Part of a small language model's weights.
Size: 10 layers, width 1024, 8 heads of 64, MLP 4096 GeGLU, 167M parameters.
Architecture: embeddings untied during training, normalized queries and keys, shifted keys.
Each number is 128 + 32 x the weight over its row's rms, rounded and kept within 0 to 255. Layers, rows and columns count from 0. Numbers have three digits each. The size before them is the row's rms in percent of the matrix's.

# layer 5 MLP up, 4096x1024, rms 0.0596, rows 2402-2473, columns 832-895
104:166086110079083069116130180086103127110078110122105135117102112154194131086127173107120171145137139135125156122123211107148135141170169166128084080173119153121123099148119087075137124078136102
096:150177066097147127111103146116178089118166132100041175123149087121139120094159129085153102095121128125100082103111148145152156112107083108109135131138138169088089093147121066077163082118135170
100:141146079147115187116141163148178111172119114149116158055079166103095123067101204130145072103105092131128075111138165114143102120184101097136075120148121151075117074144135125132061102095103146
101:173162116140130122092107121100062099144125153116128184131092116117118106198114121086085048163155137163140124094105163139075115092077167086140107089081097170136172118093139153135131194073132141
100:119151132153080163133095118169135184219083093134133149063052106145153199096129144177149103136164169093127116159145060104149152128115129117159086091163116106153097121128142117135095149147158105
098:154126129101156136095112102124144120178158180145191148112109119103145102180196141155127103169138138146108120128132179167126159146112116176091141110178093137158142090098130115144105132097080143
086:104120158129156144133132106139098156100105174148097189137160169135091067155107094155118090134195126148163169161133148152146145124173165200224079142152139176097122123092059144140124144186143143
099:110127116031107141127166156105118152118123167108108119122093160119121134107100119170079105153100091183149118104177105189080122190118113186097103161118169139068124130098138104122104093132108143
099:120098142159127120127183142176131131157093096089116076159136135088097109124181182155107123123095145094160124190165162132156099125107115166119134128131144152136051163076177091128145076139131158
096:049141108097154145121116181140096171140072147088155140150166128153128118104089108091123149149099121113185082162148096128146142100140180118153146087132143141092114095119113116097151105105163103
101:142142122126092148127145112068132148106175105155124135175135176121135144143139147193138070110082130104144111183119112105118148164120124131115122148095119103124133190158134154215070091099125110
102:072135156114166094145163150132113157097143173094170124130115141112077182097161088140139168169122133174110118112160177130117173031070158103088087083151115132158091125140132206125119109136128147
100:137120098114135170109122127100085135112140101148176145137097116182094115081166142137067122125127149136154131128141116118171099136171161104171117137138086174103163139143123143118119151122173113
099:183137101099106133143097153086134111151120136124138090155111100127126111124105133118150131091149106044117161147131133162175106181077144128118201137119136122123083150190099087111126134116100164
099:096128114136127143129150159144144134144134091139133105089129128128117062126143138099101109131076159102119115088108122173133117120162106091168167155152121170141128058124143088139142217136134183
106:121127138102140150170168071133109182133103163130122128151114141088062107178091074110139152151068072134117095086183080172151146089120160092098166062147164139115125154142138077178131177093094107
098:159143132133056074065188095129129178142161139111130135081072168153139157134084154137120099148114134167149180223145111153154120137072144137169110136107162148162108159158114170153169157144148136
107:118157144182095208166116139133140124113104171145102067102114165113102109136141099149115063159175106127095119113143131097103104175138169110079104134109127101148175079125150149173151135100123131
099:158156117131095167150128115160167139188123074164125155160104182130123092127153112098091126212082171108123125164150171144099100120106116123122086101082183109115116159098106072092161196164154132
101:163126161124140134135118092142115137197114167100159122101110119129181116129182097075125092085136119096165120088149144102115093187164149115103148083143132144180207132152113152133174169085100138
104:108148117065145112153099107203080124103134111158183168155154146080154157153125154087143126139100094110145104109077177190114098166133133143063054137149118134114154170111130134128141190134131168
098:137142173183130127095165092130069155148140164169108040120114156160180116084139147130171072094176184122050118169132076136091088121088152112139139125135124114145118192185113079141120131158140086
096:158121086151097132154115118121122141208094135089111110191122161137154143114150080100131092112180097128133139141124164096170169153162139103102100162126136141090125091078046104092199158143130141
102:123118125146152142119148127099138106193128151186130152120157077113156133061123109112129039129105071153077142157106129087126116173111136118108131109121141143142109017090126150117103116189135123
099:131097119123108144127121120111105124166057046111077089115122100087149088209107144113137154133116079093152143177125133134133151133107097125103154106136124089117074182111129142138126102128127157
099:104145127111114153088148118154066145174148115121092084144162107103146091118142131137119175144134104170108092101156100103135094106123090127140089115084131180131158102142202108101106103155133133
099:151176126201100135151130111139133097127165111133139134116142125171174152096169079130099061138159111153102100106127136139153113152146162120098128181120065137116110117212131153102134100103120087
092:135152145179153108134203122164102173099192153137100150119079163139112129114106088147063126165094124170095119131133131122122148049168167112122076100078135130140138122163074113146122100093148131
099:084117092088126176111141144113145118173186158113155125140155111094151061090102119144141077113155151141124141145108110181143124106141103129122125083149073174127133139160111147145075074106054098
102:105165117119136164168151114173165079120117115113117104158117137114107132096109145154083162137155187060106143154077105168105078098167209152130074106145165124112120135138122118135163098177096113
101:093084123082132121072113096109088158124159121130127141163055077138127090195183134163166118128128120098129155030187151114071087120065178129176122120132103062129190158114108135158145145085137075
099:167178114147191159116100055127101112181132106135096159125121143112109084123136144160158137135080127153155120115139165109143145061132108135111135093131121100138099114138079143132124188078169128
100:093135082124102108117112199141160105215074116104116099091100132118082182038155170137117120162139135122114099154104177083126128137096126106150172187148129093130114123114146086121144105071111102
102:175180118109101128103093119108116135118103107117121176097087137130131108107106095089141190125173147162111107136068123122159134123155124140126172067202175135072150120112192168124135106142150077
106:180162093141078152130193103093096124105074104147151125112121123113121138133129122157176094200079109073159129151087087134136153107124141062103115179099105111147134081113116094141140095158141149
099:135093113090147097167147041113098126105152180176138087085154146157128060095145151084128068141181142110069150114125144149106169166070107135086179177172115146128160130142153088127155121109159152
102:145110091143108080159108130076086126164130111158118146142150179114068131154076096095125161184151155102113130139144114116099147135131120173127128064151147125133147131133136158159086136102119166
102:140182131166153163087094121112141165088089180177125124136104151147157129158131117118134077180107109154151185092157157151127137144094142131144074088143100127187140113136124119165118111113117159
100:129171109113176079117111145096089106138098078082138104179147168126131097143139095146094135092186191210142107090070096128129195094145196116133113069174163053172128124132123161141160178117083090
104:132097110089141138092143153206172097128111089112110161113132137087099136107129120132120077100069067170103064108132172160147192101175127131119148086139110111076133118119132116125058168116134087
097:138118118097140127093088121060156222217117155126110137111123120098103095120133122105100138121154110107150117184076127095127111158149096159091138139123100174136128166139147171151115144126179121
097:134177115123125129143128135143133119114075144088095126143080176112153182055195121065125152150182178095143057083123147158106124174112173164162112105126095165123173176149158178075166085130092106
097:168118089143159142088103122142094076143098057083117138154120132103142194124180144103169147145142126067127128166172089162105128116160112200104133109155113081137125094114130139152104131161153174
101:121119099170111116113195187085186128087111142125112156100154100108162103200115168142084143136164090067129138105110184157116110160137119111155201092094148130140169103178183142203154125143174123
100:131121139174169136111068155117117164110124116076165112151079146144093162149116085204134117121123146107079121174113114100168078175104157141135187102178114089139138097107154144103076124075130141
103:121139138093126115139162150104083133117114123124122110175151124154093119167134177123131108162097103095180101094133122170103094142132093150159081159123143170102118145161120159168148150090115099
102:179134092116147175136140117086068103168121138130110137135114123147094162149127163130183103104138089119078106163133136136063104127105108090129152159129203106157158192097087135159158154122182119
103:102154142126127175055142171114163135082140122147152093099190131076170174180118137159177184127151131149136038162117155145139137075161128115104161132143120086158122131137144123126148141162135169
098:157131144185157077129167094138144110136179153183144093060126166181132182138134099078115110151077143144068106178119081145187104123134164122079132113126114131124127093145114140129146109112051114
099:127122103148153059089113113117140158100124169078158155070180066164138130102161138080062126136130171084100092149102205160136100099140104164105162205133105146179130087139132119185114106099079147
092:172134094131085162120163145136190089166131151085161075098153103171141138141070148115120071085090151155107141127147151092153124172152155088092142124168134147160132117086094208133152125170146107
098:074110116159135164160114088053104126120136126130125150118169095158134166132154144071158113103134175120173168133105098097095116126159118108146126135126156158113106156095144178111123160098165100
105:159149137126142076151136104140112135090129132144160107156126080191128125118168100147153076156101102142087187150129062172116134127148119171164118168158106105172155128086109173113098114156169131
098:140107081092133152117039116138155137164152105169106104045111144107134133118116121117183149110092091169128151142116128107105115139043175166142135187087173149160117107179195093152136178089131171
101:094081145111109153162065102155167162137147170204146156139104120157220088100099124104179105118136108180130175160081093161142135196138140099139155170065115114068094131098049059138095127149126093
100:109104181147173165126136127087127126085140131127126166127139070139129164129061103130104104142085151107064138113130085073150157110151088078172122178121169126162138101152150162150143156153101073
100:106101162116140099131142121121092116171149135115119174105128155086171143106134136116194200123109131142109166135140108111118135182182121073080149105125111112088158094100139139116196084100118097
103:158092146134076139139144165132122098068133111114090162079106148059186143149096181166107112149163166147082131129138146134121128145168115197144195178136150136072116143111104103110085158117105126
100:136200139136124188115209088143124120131153164176120133127181143066134139130102131077169170077113163083158126093174135107159146161184169083152132073122114169171094044127082116088139095113111142
106:147115113124109210133207091161066149164166169105166109125107155089121113119109085148061119105162173123121040088149154115134118162121108131075172120105083120149221138072116145150166097110098178
101:120125164067082097144135097169079130151063126135105178087111151176128167100135166153151113095153137175069135124160098128132123092133136110146131107162198105082112213173114148162144168119087106
101:129156104115107136135115111092143126090144128182119148076099140076103104078133111083162148086139129088169175160086188115181099151134115161064129089141154089107098189102147140088131132095147136
101:136127061069103117178052132144156134116141152130138122130066147158124119166109132103113154122117119107115128122137071140121124142104134116187111086196172083105166135077188149112117092159133120
097:168171186134139077087159116123148156111100186128134103138209160107102155062111205094103111150121143101140151108121213140143160139158108137120116173091149195124123117090144148145140137143131177
105:125086161132112165142113167130105129086162094129155159099131193064172152102097101153182109136154097076178101124137138091166144131108166132117095123171105130157044168144063152089104138156103140
104:118071158119121106160126101178092179105113206162116165138187103114162131114115136118095108161146110189093164092136159080149177090147170083173083118088132115096154139131137118126123165130123139
102:158101149082083123122090110170211100080135103136168178163076100118186078136055147173192152088176113104127137122145093123154158152099104134078130165068147097099140163141086072116188100154144110
095:089127145114144159059167119152134116137094165090163113125156127133111101189159120141148145067127086128121134097200118091112090113141194145129147078152119088110132117116164151139116127187034134
099:119145139086173124060107110122124239112098140097136119154142123054135112089169135085103096080149101066154196107138165155099120122120111131140098174094159158118160152109137143123133107107121112
099:112156186094147142094057173074115120105182120105155109079150073106143098138114087143129131116128062129112161146110139160121148161175161152132117099102124133086172149095111073135117181118156127
104:126115189088151182077121121194105146134153215150086107096173162157165113093099073131087145096155183135166178135112123161137112130127148221120192107121153116130063198117105221140127123131112149
101:077130145132134112115139137166189087087135116134114098120163173152151126156084103121145136089146154140098080129169158149147088127144153130148151162131178110192086112151091096085098164115122129
# layer 5 MLP down (transposed), 4096x1024, rms 0.0575, rows 2402-2472, columns 832-895
101:140130120112135088151133120095103130080093064128105162139130124091111113170089152142203191092108127084114091145125169137145131125050127160123101131108168106142155105103119175195139161099087107
096:100175136117143125130146106141145153078093107137110162141103161151134137138137095118192195120074122162166177094081088111101124171114102124087115103058144162201108134106090109158134145147082157
102:104131138139133149102124115091136165187143123180133114174083131146162079109167120111139155133141086088180103092088163108090131125128133149161142122102064134149149044094154098148145120108111143
101:148177118114108120085113111086161129135136134095109121121140139141193136163143119098139162166136130090157096117120084093137123118071102192193100120163099146154076111109110182171169116156171122
101:146160112136109106121083121097089165125189111151132181099118139140142131093106087139153117142132109128137092136142103118101126112126161087085123115149164094153107146135104171148137143119146112
099:131120093132086086081134215173114167081155139115109095113141161114081098129144142159190147134065127114155105148202153161151145093148143204116148138116079162094138110034054131102139159121142128
100:136166157119120134144130160136102142147128160150179115090107092108194162094140194064090136115152172128044122103113128150089092101191098137092160145162062087134110086129161134121163120064115117
101:119052125119098118072139074080121143182165178160147182118160108163144126123120169101182130179120195145135183066096124142127101116137135131108143105164134119107206155120109169057110167176111128
100:199129157141183114146109143136171166172162114138102135201168143140116138160096091141113148101083136123066115097115149191135146169117136078136160093138112163111140154108155202115126056098114158
100:121153062057101142152105123045084105156151125103102062087115153056105185095122147128139093104157116125157109158105115116133107178130069075104144154162105081148096130193139090153147127149143115
102:140183110183146132152134129096175152132087134122152145082183088080200198103092138158128089123150131136124083158119135144166137203108116112133128151095133169118124142141122194113071111114113076
100:108166195112182144126139067126078157146170142165145130175150116116105093128078140164099106107135150127121133099132188085086074173108093124075132172116166129158081091167150132157123152137093155
098:190178126157138158147126133128114149140210180076176126125087120130133140078142071171134093080122149144114131135146073097137115098117145136102183160142081145136175111162169132158114097171177107
098:210149157080127105104128096110103163067144152099139137091108142173149086112118099148084130053168128129152075097124159152092133130124143143140128120099168129112063150133149121111088122067115080
100:172119156176053183135122148128062101126093096134070108148136155102102166131117119120111097091161125139064101133177096168085101193106089093170056166161157194078154115139138137081107151174121103
101:145136176156125127085124097148135141091175144120145134134140153150114070142116152115102135144112135154138145161139087103076118159047112136162146074123097126110124099231158124155117123163144151
097:152154163113168109170155129057144185121110127165162147091125114100102077140152146107127139112196134181149114087115140146130072095103118131143122125113097182124138198140185096109069178123143162
106:082122132119135175122170077194150110148131090150057139149162168144118166078135119133108162114135182187104136109119166121064147129101177125126096110178103096151113113079154147056128097147190147
101:113090177126103140154131128179161107105107097099109100131129132147181064120123140143119086099128122113202109136062117124220136116123186152099155113173082162099168134144097113164118099120165161
096:143151161135119149093104201114105132203104098144095097127134136128091131187174118139143091091058124169101172133077156112167114157119194085108113127140106166098134149143116165116124140201090144
104:108118135171121121178080164146151117175157116119095126184131085104097136213123200142141134181141135163132089124100083168152139159114188099111152088149158119121108104143111137066118136137171161
099:114174113184157109119161116154141125151132094169154078131058135160145136092133062138087154117077093079115125091185114122136105120111144093115096070100092067086102104141123165132129126139129120
093:121097141134072131158085119144120116135156119077115168155125111170210149130144130109109188098134105128144110137182241105120120132107114131085121131168115103197095146145125073170152117072164150
100:072098135142174106073142165142124137151194100127145143147141142174111173108141188101168079110134144121094165150133121124131154216145103096134120166137170117166137125113153125132106150089160096
099:087135159102145130093085108123112176159199142077128155146139073119159127152160119152119148143145082126129133179082128147128098101180083169162127117124118153137134110078086163122180093141142150
098:131139107120091134090100201125154076131160106108057132151137142178172109124149099149131140132163191185168132191153131094076130127115112133107167165154139140122141121097066139136146068094109127
100:170164134077131121092165136174179105098105084158154159120158119122111087142232128105137151121121147113113118135160093122160086102141117107126150078116164168147155184120148113113155144104159226
095:122096151064120117103133092136070131099168137107131152197111171136183145155093077132127082187075110080114156091121106117099136166134117085151134122137129144114215098146095169141123113127126135
100:140126146155133166105144119134136067177210149160119147051132127120117179120177108145124099127113111126134087151112101102127123070096135109134121127148130078117136089111115116136087099147174175
099:125113128144146147066101101136082145100158147179168089119150119111139192112140158112132133200161189174160084091093107066085062075112123155129160174108118071164116117111147133171138165148146146
102:135101138144118122167116141184141040091050059141153117105039127151118179117131160116178106138153155138100122125116090158141079110146116118087107109111102127157177117074128093140134104120130150
099:151089171111211118071131141130133096194121153155128170108080134150111122063125146096171179100116133102123164108110076137117140105118088159143104107123125169145122171076149154155144195111152194
102:090135143109138144167188088125117101102122110139152081161112093131110110082149154142123119099112153140189156140153137142079176144117165114103136164091068144138148101177117131114108111093130177
096:110142090119116142141124119119121100137144092177157119186122120132109173127134162092139165141196117156073177110164066183154099115121100078115125086121148196187118158093127174142110115118170126
102:199172127122135130121099126107135136116131144135088117169095079103110104191106161073165161133137099153139096093210112079106148163119160187087100127166109084118125117117126110105207167119171159
100:123094139106154083159113086103152104148131140077212079128114129142129140155158157065141086139121130128110068097109114096144160177113153149153152092113102099118104174160130099097130110129158172
101:143089071149165155119117100142127132121062162098168069151071099112123063150151136116113153120098121118209063158151100201155165085154177158115122144051157103128137170137139123116110187125121098
102:157165159165085142091116138119198138093102126122097117097104085121101108139193203198051125142132134096107109160118164115132168113079159162171114154123106156133104068114129118085110112142077166
098:147100114054165092138134114169079162089154113148139126105113111075129134127149100158126114084159072159180092162160100145121130208121103114126117172121189200105093068072103161089110177091140152
102:105094110136102134130070117157145149118097063077082173143096140120164153149096208158140117099139077070135108149113115032197095096138147137172159114155192156141063142155117179088119131153132136
098:113103146105136156103166081157179143138141149068125142087152082130152099057086121170126145109145144146139064149141145130151095162159190089186150186151158120196167086110197157158123065102110070
095:148124172167135115112127130131136066125151122127111135102155105137116094107126088083124124148098109155177136091093169130113107150147130196076065126140105121161121142152096113147139135133083156
101:181111118108127190115133112161122119123092120124129135108077137140101108112139087189111122126189096128111128156163121176148131055196051093141124139104136138112058107094171113198092131118066199
103:151147144176136180126133097071100088160167084137091096068134101123150093122108142148125179140123162130162126169125141141115143152128131139117152151132095104149130152103184163156135109118132154
101:163075186100152128134125120094098129154145087127067080136138157107199129099124099118098098166091142130116137083099150124143157135096158132103084138130218113201112121096137140077081131078150127
102:133102123128140109119106187178145165073124152122112110074133111105066110135128139118164135132091173129148133115140138067095122116149109132111157149084136154139085128142144111175156183059134111
104:091137050126154117146110112090122150082077139187133151121106124132115132095130135124138179115112126094099102141102139102163173093076093111156127140130062071115163122148121067154075166131080175
103:117137062104090140132100159082124129087107213103110183096132094154136116153116136162115142134066134156103123119085130139139122145131083108130160200139041107080131111112112174100136116188140108
098:165107096144100102103162129136189158124136141129112125124123113073171120104119147112153105121111148152029073144124051100150107103128103145139090150124102087131095118117124107136129107127128167
097:110196087098107139152143089111146148121119165127059150080102133139119104114147173106152161133178124141113102060082196108120072162098120204144076133097156119155093110120169135131101132123124062
088:089163112069115138133107146088103186131124155137134128118107129150117128115094139128152087184142167164179145155113129107110152086143152086193151061108140196108147186118098134144140126164164106
099:110135120127142135176149149162129116116107118178164160100107164178072114075151129110109140102123159151123148121146147121150121176104195073156213114094153033156136150129121176154127107160115172
098:160098120188130156154143162133082128181162141126151137164115116166114146107095115142201145156155144187129158167128112082171073169122128135167091138116120126128109114098140172140078112167153166
098:131176131123151064173183120138203104106116091146134026074124082130137138112087099099141102087145205156169138189156162072151176079165129109124122064084101121125131117185164119132100131119136092
101:118130090147147111139189149162099145146133101128128157129092120123152123164111161210175152074212176131137144191151121147143116124107108136123153146138134057109158130130194056065138110100125136
101:146150146118180124117160094119104107078108173079087120116106113095094106097127111148102100077105064136120148056124167182136155140088115117154112130074093157126152152101085125123141121136103116
100:124170085100041097111137103145140114116115106147136151123079139101172145129165118194113128192138146074177139123097067125085182108131129137077167141139202088137124149119152126105150118074119116
102:149082115105166153124117204173135164113105140090129136053203161103193140081131146116104159080126134148116151111162105070170102121146161154092123128132133123129152159092139107178076145147130093
102:130106092158119133149112104089080130147212150119073081157158088144128091130149164142156181105103182131185104111140128099177178110099107099140130101121176113126159073091082163126095085124082113
106:157098137141157135123068150177090116093100154152197058056128164128165121142147137165081124158115127142128104142083125157102139154157058126120125108181130129166158151147132085121141141110129169
102:134102153090123167081186130150093096110202134107133104128112156139153132110101180192166131165122056129119100095136118057094145192123084050081096166125117125147088136152081125138106227146105110
100:178111131126114135127069146154105078123081123139160127158115073149120103170119086109105118105083147148065143160131170192137136161153127172158135128046090102131123131144136178125086119125154144
099:175100103098139145174152058093095091127119111100131126116122135093166139189121181124122086122103128121139117123139154102160109127132144096134153123136093182114170149107143083126119163073132124
097:178137148168079152094136134129163137177141136130112118165132147143133167112140171116085173076092111084105169121087116164106138184111145182158075179077193142082051152196111129120134135132146138
098:111083136166090204133104156158164084149093143081105148130131123112129051184153139108113108163139181130148162123134139146170155132105171131139155136165211136136090158137189101152131109166161131
105:129088122099137107170116132139131235131132109111145140073128119075140103076157095105092093179163125173110185119127124137080112153119131213162187092128065122115196171092180151131170158101190134
102:170093081106085142147122178069089194125093154138169175136187092131157148084138152083147107159139159160125120157148076154128156117139106162086078106095136143116129126089152177136162158122144103
098:141054094117089136140122144141175171140117139123152136097157152166162116085125137109158163136174145113077139137179123116086123151135139075147149104150108088110141141157083120183104133128071078
101:090185072095101119121110102103115104115091114189114082129125111101126072170123163125123142136151124129123145208130118125132154146050142131162090135139121184200175108117151068198080095169126158
098:093118142126121161116153127124106055084129190171112088148133110124095154115186124106090211145157135150130094090115117090161097103135111225165161116136152126098057141140150123142119133121142095
103:055102203145158143115064062164092118145094128109135084139148127166118074136127150111147100115107123149171145146088141188105088148129129073085152118131131094100125164158085074129083104139137124
# layer 5 MLP gate, 4096x1024, rms 0.0567, rows 2403-2473, columns 832-895
092:134144138103161155146105099160117124139109129172118146162111154130111106122162130158141081111115105137084164098147102166133108079187100111154092112086147125168117119142096135112151061176140142
103:069118135110103084092145077078119155098087050092175145155144108162157125097126146093166126172107190150164138180122172122107087085111115126047076115117111182093100048182125096130114103074156135
101:117109125124107147109133130141130111106200104104112137097145053081085094127106184138174128146135168131088147133074121139141143089137127097087144116138131143103073121111119137100131116069158109
103:106132176161112068136137095175070150149106159139134131074114064099074172113090189120091098167204079109157160149126079171154126132149123125145150093087158176154134117149098109128135088138182121
102:131102103169132082109140072097093174099124157155114097104157127110171123160049106120127097150111197122102162117091178128147161136112094099109135164155099186148162161105157096123183133186190151
122:112204140130151157149119133114088170057130124144187119134101136094166123097146135134090156114156131220071112135127162146105109117156113156131138096107085127107137089121131159161116137107155142
102:119148089113158096127184154156110076152156120105140148080140159146135156122136121187166153168129123110110101149105168143117126170159123130135151131143096119114171156132142169149106162134111178
100:088124125178099164103178123142135064097147141111147098094072153114130060157110099123092197154153121153096069099070087135097115124076086090108149091146198145120151102165127083144149137132140110
098:147129104136097141113181023119190123108111173150133115176108109107190115128102116132126126103095134125178192138074189160103121122106127147111119146083121153125095114094137172141170124122152188
102:163111106089099134114134127241074090165119135103170105170151140121137127072121133084100118182124139128150120040131145201089107099238178107152125091176108142102096205142038131142137154177091132
105:106137122141125133169105063122135174125076128143073164130172065101087151172085081103155118146125130119142087166164192117103188095099129105119097175126157119202094069187138133188101129198051132
100:121149191085109072159120095134141114112176116110087155117100106125153094159124174172118129166082186159130109090099076153160170047125117110106152186111153170139079102098169156131128091128106110
097:106174090111120113130133149104102160120140149112153094151132159111127130111189105113123097160137137152079144088134111140097102095115094149119149116147188152141158113114097154122127146115095155
101:133121159184138114155104144160095168162146127096151122156142048075147098120209135079172101121072140078147122107148179117118123136114113124096143130155199125178159124127148119061109083163084140
103:153130144165162138154131064124096157120084167105082155199145161117040153121138071109123153165163114107130116094139102140177097126127182057201130190173112149121123140105168147127161126105122139
098:141126192111176144088117164197130118130139136076119111114070138132136087138171115193120123123134154054134139185143131141113121139053088159133197137146128115141156077083145151122109168150095148
102:135157159160118100134118138114112164182131112141077134073086193139134120152128161149137098101218158132108133165122115079157139192202137130129149181116148077143084124108161144100199115107115146
098:097120129137097129098111095166156157118113129138134118115140114099179143150110150118146143140093070150195125138103138134100158100109132101158143107080135134076067201113168113106085106069118113
097:072119094128110109100078098083140104151129081073168183157144145135122126092161201168163158142166124080140145131147147091095091173080106101121096206142124104158137159130116133186099118087147132
103:146102157083092144128094124117116179044129135171154194091152128112105138117089132126136134066150171096110154065062128099156115119104118125143122088121139133159110076092146132123095167161172141
098:145122088110091171142107138099163125079154101089177105177169108119106126169148088134136141129097128105225068101143086143211132119139126110085192129091085104082154087167144143096193129102085103
099:170054157129094173165104108083169129186161044170113170140107128114165105083166124181133127111071171158184112128160108076197140132104114153148127073167151179179156052169118107226075130128155187
102:106160130163126175140109138148147116041185103119146141166150058114119103176154096101188165100129123170149149142114188210110133103132101125087192179131145099091149176192135129107114030109120130
100:065106129092158150132092132099107101105147151181137107078108128142096133159079094170171185170126107074176167140102169136155156170132155128149102194186160161166171123119174128120123092160118126
096:194184158141128183114118067121126134101156146116145114119174182081143102151139162143195224172174160137132142101123168099127139070081160130053108167162152162099121081104094144109127124131093196
101:115114117144111197080091124119133111133134142110138151171116054157165166131167092122110176162154173163114114083095149177160121106099132152165180076085109128144061084160204096053157163120122126
094:068104162113147087121112130084122068115113110110114108130170113141111131099171116124178078128102049153143091147114145088148085126196118177133144120145129072109114188133095188118096144154157146
099:156066145103091062098164149089149120145164196210102120089161128132140154098132119087152135143134091121133120143096073146162125124125157178163074155132127164077133107147126126149105076100113118
099:175081170112111151056189143131051134160142136134125110148097086121100064176147142117133116167069111157149178098155175127101168156100118153112126161203125115114104194120142117101139162136178126
101:126100100140174172123072102180119104161171141091089172138096111139097187128139127111189126088193144118106130144169132187186117137112145177076167127130179041171119163038123167174134122128038181
102:114179079053134132133137139095096080131114169131115124158150107183099147096093128179097172111125132158052076176163139159080115124163114148097184165118146146120132117178181089146120102070140118
101:096123156090124113184132101135094120035135151107087157055137153140166169121164105124127179100177076130135065100095151096108140145120107146210098142134138144136143169142134132173137139173118160
100:172067087127152198095077121151075088110195185093153111136126090161128198131169116173152138068092123129159098112188076134099148143126129159142150089081136117136132135139132117161167125135115111
098:075166172106118195105142129143130137109080149080067100112147121162140097075160192074105185193150187111116113068128092096129124141135104094124100097145108083098162177139135109165091080098132094
102:157124105168126136145101122166137128080105104137157056120098193162149150115111116163139082094115115120136099089117160128114149127121115117130084143149184121135107137092209062116171152128104120
099:158135138108096164115119172143137136120145134139166145168110098058197120150108166160158108107112131155162169089178132137082134148145097107097155072178088095155104126092123083121178124105127118
100:111173157142126156100111166127164140125156121109099118139113159088107147117141130066151155061084134134131152086067118093139144159123142162141126134093183092150096111142094127132118156109090114
096:138092169174132216110143093157104126170145131203125129135163104156061193085109171119136116184132137128159128178160142065091140151111121100136190108138075120143048055138160133094121166145202099
097:158135136106134079117170106139135104123095179075162128120112140160081168174142125173096133105111191172134113116105110111095148114150129117163102111081115165092180168118132155058099100158124128
098:036078169118101177135147118205143125144058119148126167131194184124099182131166138188156078176135151151117081104088177197126134090162183092076084108072126134106093177194153125134144129151110125
097:079113178119127144078161178177071134170109177138191134090141172088124108174078157124125149137132161029133137112126152139098099180155137100119157143162184126189174131144125108103077074064200184
101:110163135146109105144073184133144098086144115122128122075124091144134091112132140131165112231137136162148202100102079112106114060133053104118129096139103169161125142117200112157151172127076162
099:112136071096077121150121121123180093154109108148163098104094102142099118142070123115165127124089126093166122140120124177095151114177110058139120167089152117139103125113111165111158193120136125
099:130130144138159134093080096135154155129138128082132120147099153157163147118067121130142109126110119135113088152137143148190114126100140116100160086124123161136097093114196122155111122134135140
103:085092145097095082112126133098156171193094137162200143104132117179114091184103123081064114093111088098160143134172092185140119167064119137104152183136131132097129105093158218095152153112142136
107:135113108131137103156164125140098139089178056102123169173137131122090115179137130110104103149203112062164144182134154127113153107151188097191167149143109209115098137097115133154124144114144123
102:159159133162096089071091095111155110117183145085138173125081111173117114143083098177083144113147143107114121075141161086116114140132128131159121145109125135120203110112147067119160147142152082
098:136122124133114076063143101196091106193122108157134102096118138100101065068138130166104129144193086159107090095182131177148183124105082105059138087126129140106119125187135152111158135113135154
099:116143144193157128132124097132154150113081122117095143133126076140140179148098125147118110129081128112121140115138152145099130154195111118155118113207162108088115132131083185150066089088157091
094:154144137112132146128135142087106118138065167091141116147121104026116117117124136164160183164109125132087110114077132060123142098114083152201112100132127143130108156202120065106115168122117172
098:151051080118190143085158135173145111090108180110161136149145092171117118143116133153071122106098119089156079147121085146165057074160136155131143104106091134153141112140136124111098157103119141
102:147193129125126111120114130126207116088115120136120060162170116123163142157132145143090113111136210161138147085113156098166141118131142113118081097098118118126146138137094118064135181096110122
100:147157130099172113090093116068071105192126096140084127096108090211157189122113133128181168079196108112137111127117144124120106112109151140130142137185115119140075046119140084103161060122090187
100:127150119192053137138111173109168151160112122126132148153163105134156149139135111140118165159125087159138120130116183114110123118092103137143135135117125157086114101126129085126106078100113138
101:152106161137149133110084107088084104129091169169074090132107119167135088110109177088112131145143170141129135097110108140145163124127082105096149128190097125107127090157173136121158132136138094
100:123108170114087102124127085122144102148117124115115135110094123071111159141145162152095099163127170155134115142130123189146068150173076091103149121136183109101178125090156069094146139152150129
103:115115151125174191146153127106169147178114170150079059153096162138148114152171166101163142120102134145067084179135130142089054136157148090173059135117137130142124100117115175106152107156100125
099:104153167110100123094138153085186122107142091158113128079129102084168151155126096162189182079061124106123142098090152124109108145194138135112106121095132127187094117094085152124171064153111108
103:195081133152095104050094134157138104094121146135116125078199152118095152126141167153185180088151139134155158073134129111179086113112130116097157101124116170120163151104151043112139122161059184
101:099132085093121065110151116115192117141139127160080111156115196080114101139152099085166109130100143142179145130141144158144149189140172157156137164170055130200144077130150121128100156150164176
102:110110137145150060131125121156163128097111120102120098089123125169093180150155092127156118120114147157174165077120131116155104133133079081136133149157160106100077121142119158092142127142136104
102:181207107130148151155140058116155122107121070166116116028101050088148153126027148134199121116123164130172116173147121147128143153143187093152152142077111187082201171108146113150131181125154157
099:074071116078164113106230124122144113144079110093137133147144069121156071156154106177094131165140128161103056128081107104124120111040146085057101152149107115130170109119088128134138070110158115
104:168112149136115160107082167150126120136109093110140136117149170164159068129177151150110130168136111085118119136083107069128120071122098095152127090145121108101153120121126146156139139074099177
102:096136158154153124106100148102118133121089070096129140161139150069187113101158123096107096067091181145180139086088128156110101087080161127140176097122157137118146091124102096200171083127120151
100:093144187119148133095166184184149116143079078145155150148072092151145099130154145101138160102048097200137108112127116070152126183169097123156176162142116076106148126158104111112100141123122109
098:137170105147073070115130122154123108087130104068113138096124133131137141188062149176113101104069182150150172154109123171095136102083135144162178134143116177163159142160083137154185136085174151
099:173094149116159176183139168139107161085123173117144189187100142110141169167157130163157073123164106121164156125126121167224158189108117146107108088087202160158178121132157134169118176112141180
096:120090183149142117137127133141106091121140158145155091184148142164131162204203134118114161225066099075070135175081145190140091113132197095107154138152122158099120054163155079089147118156109136
102:117116117104196148164111096138156117133056111139109130238082095129118104094114096183103138138103099111109111173076116098191134157163062160079131129126175116108149137136133136093114067169108166
099:110137067127191151082122153129097091135060131100103129167147103102128116120168172084157139140144136105172135125117151156124135181094121133078102085128165143119137100089158115122155097145142119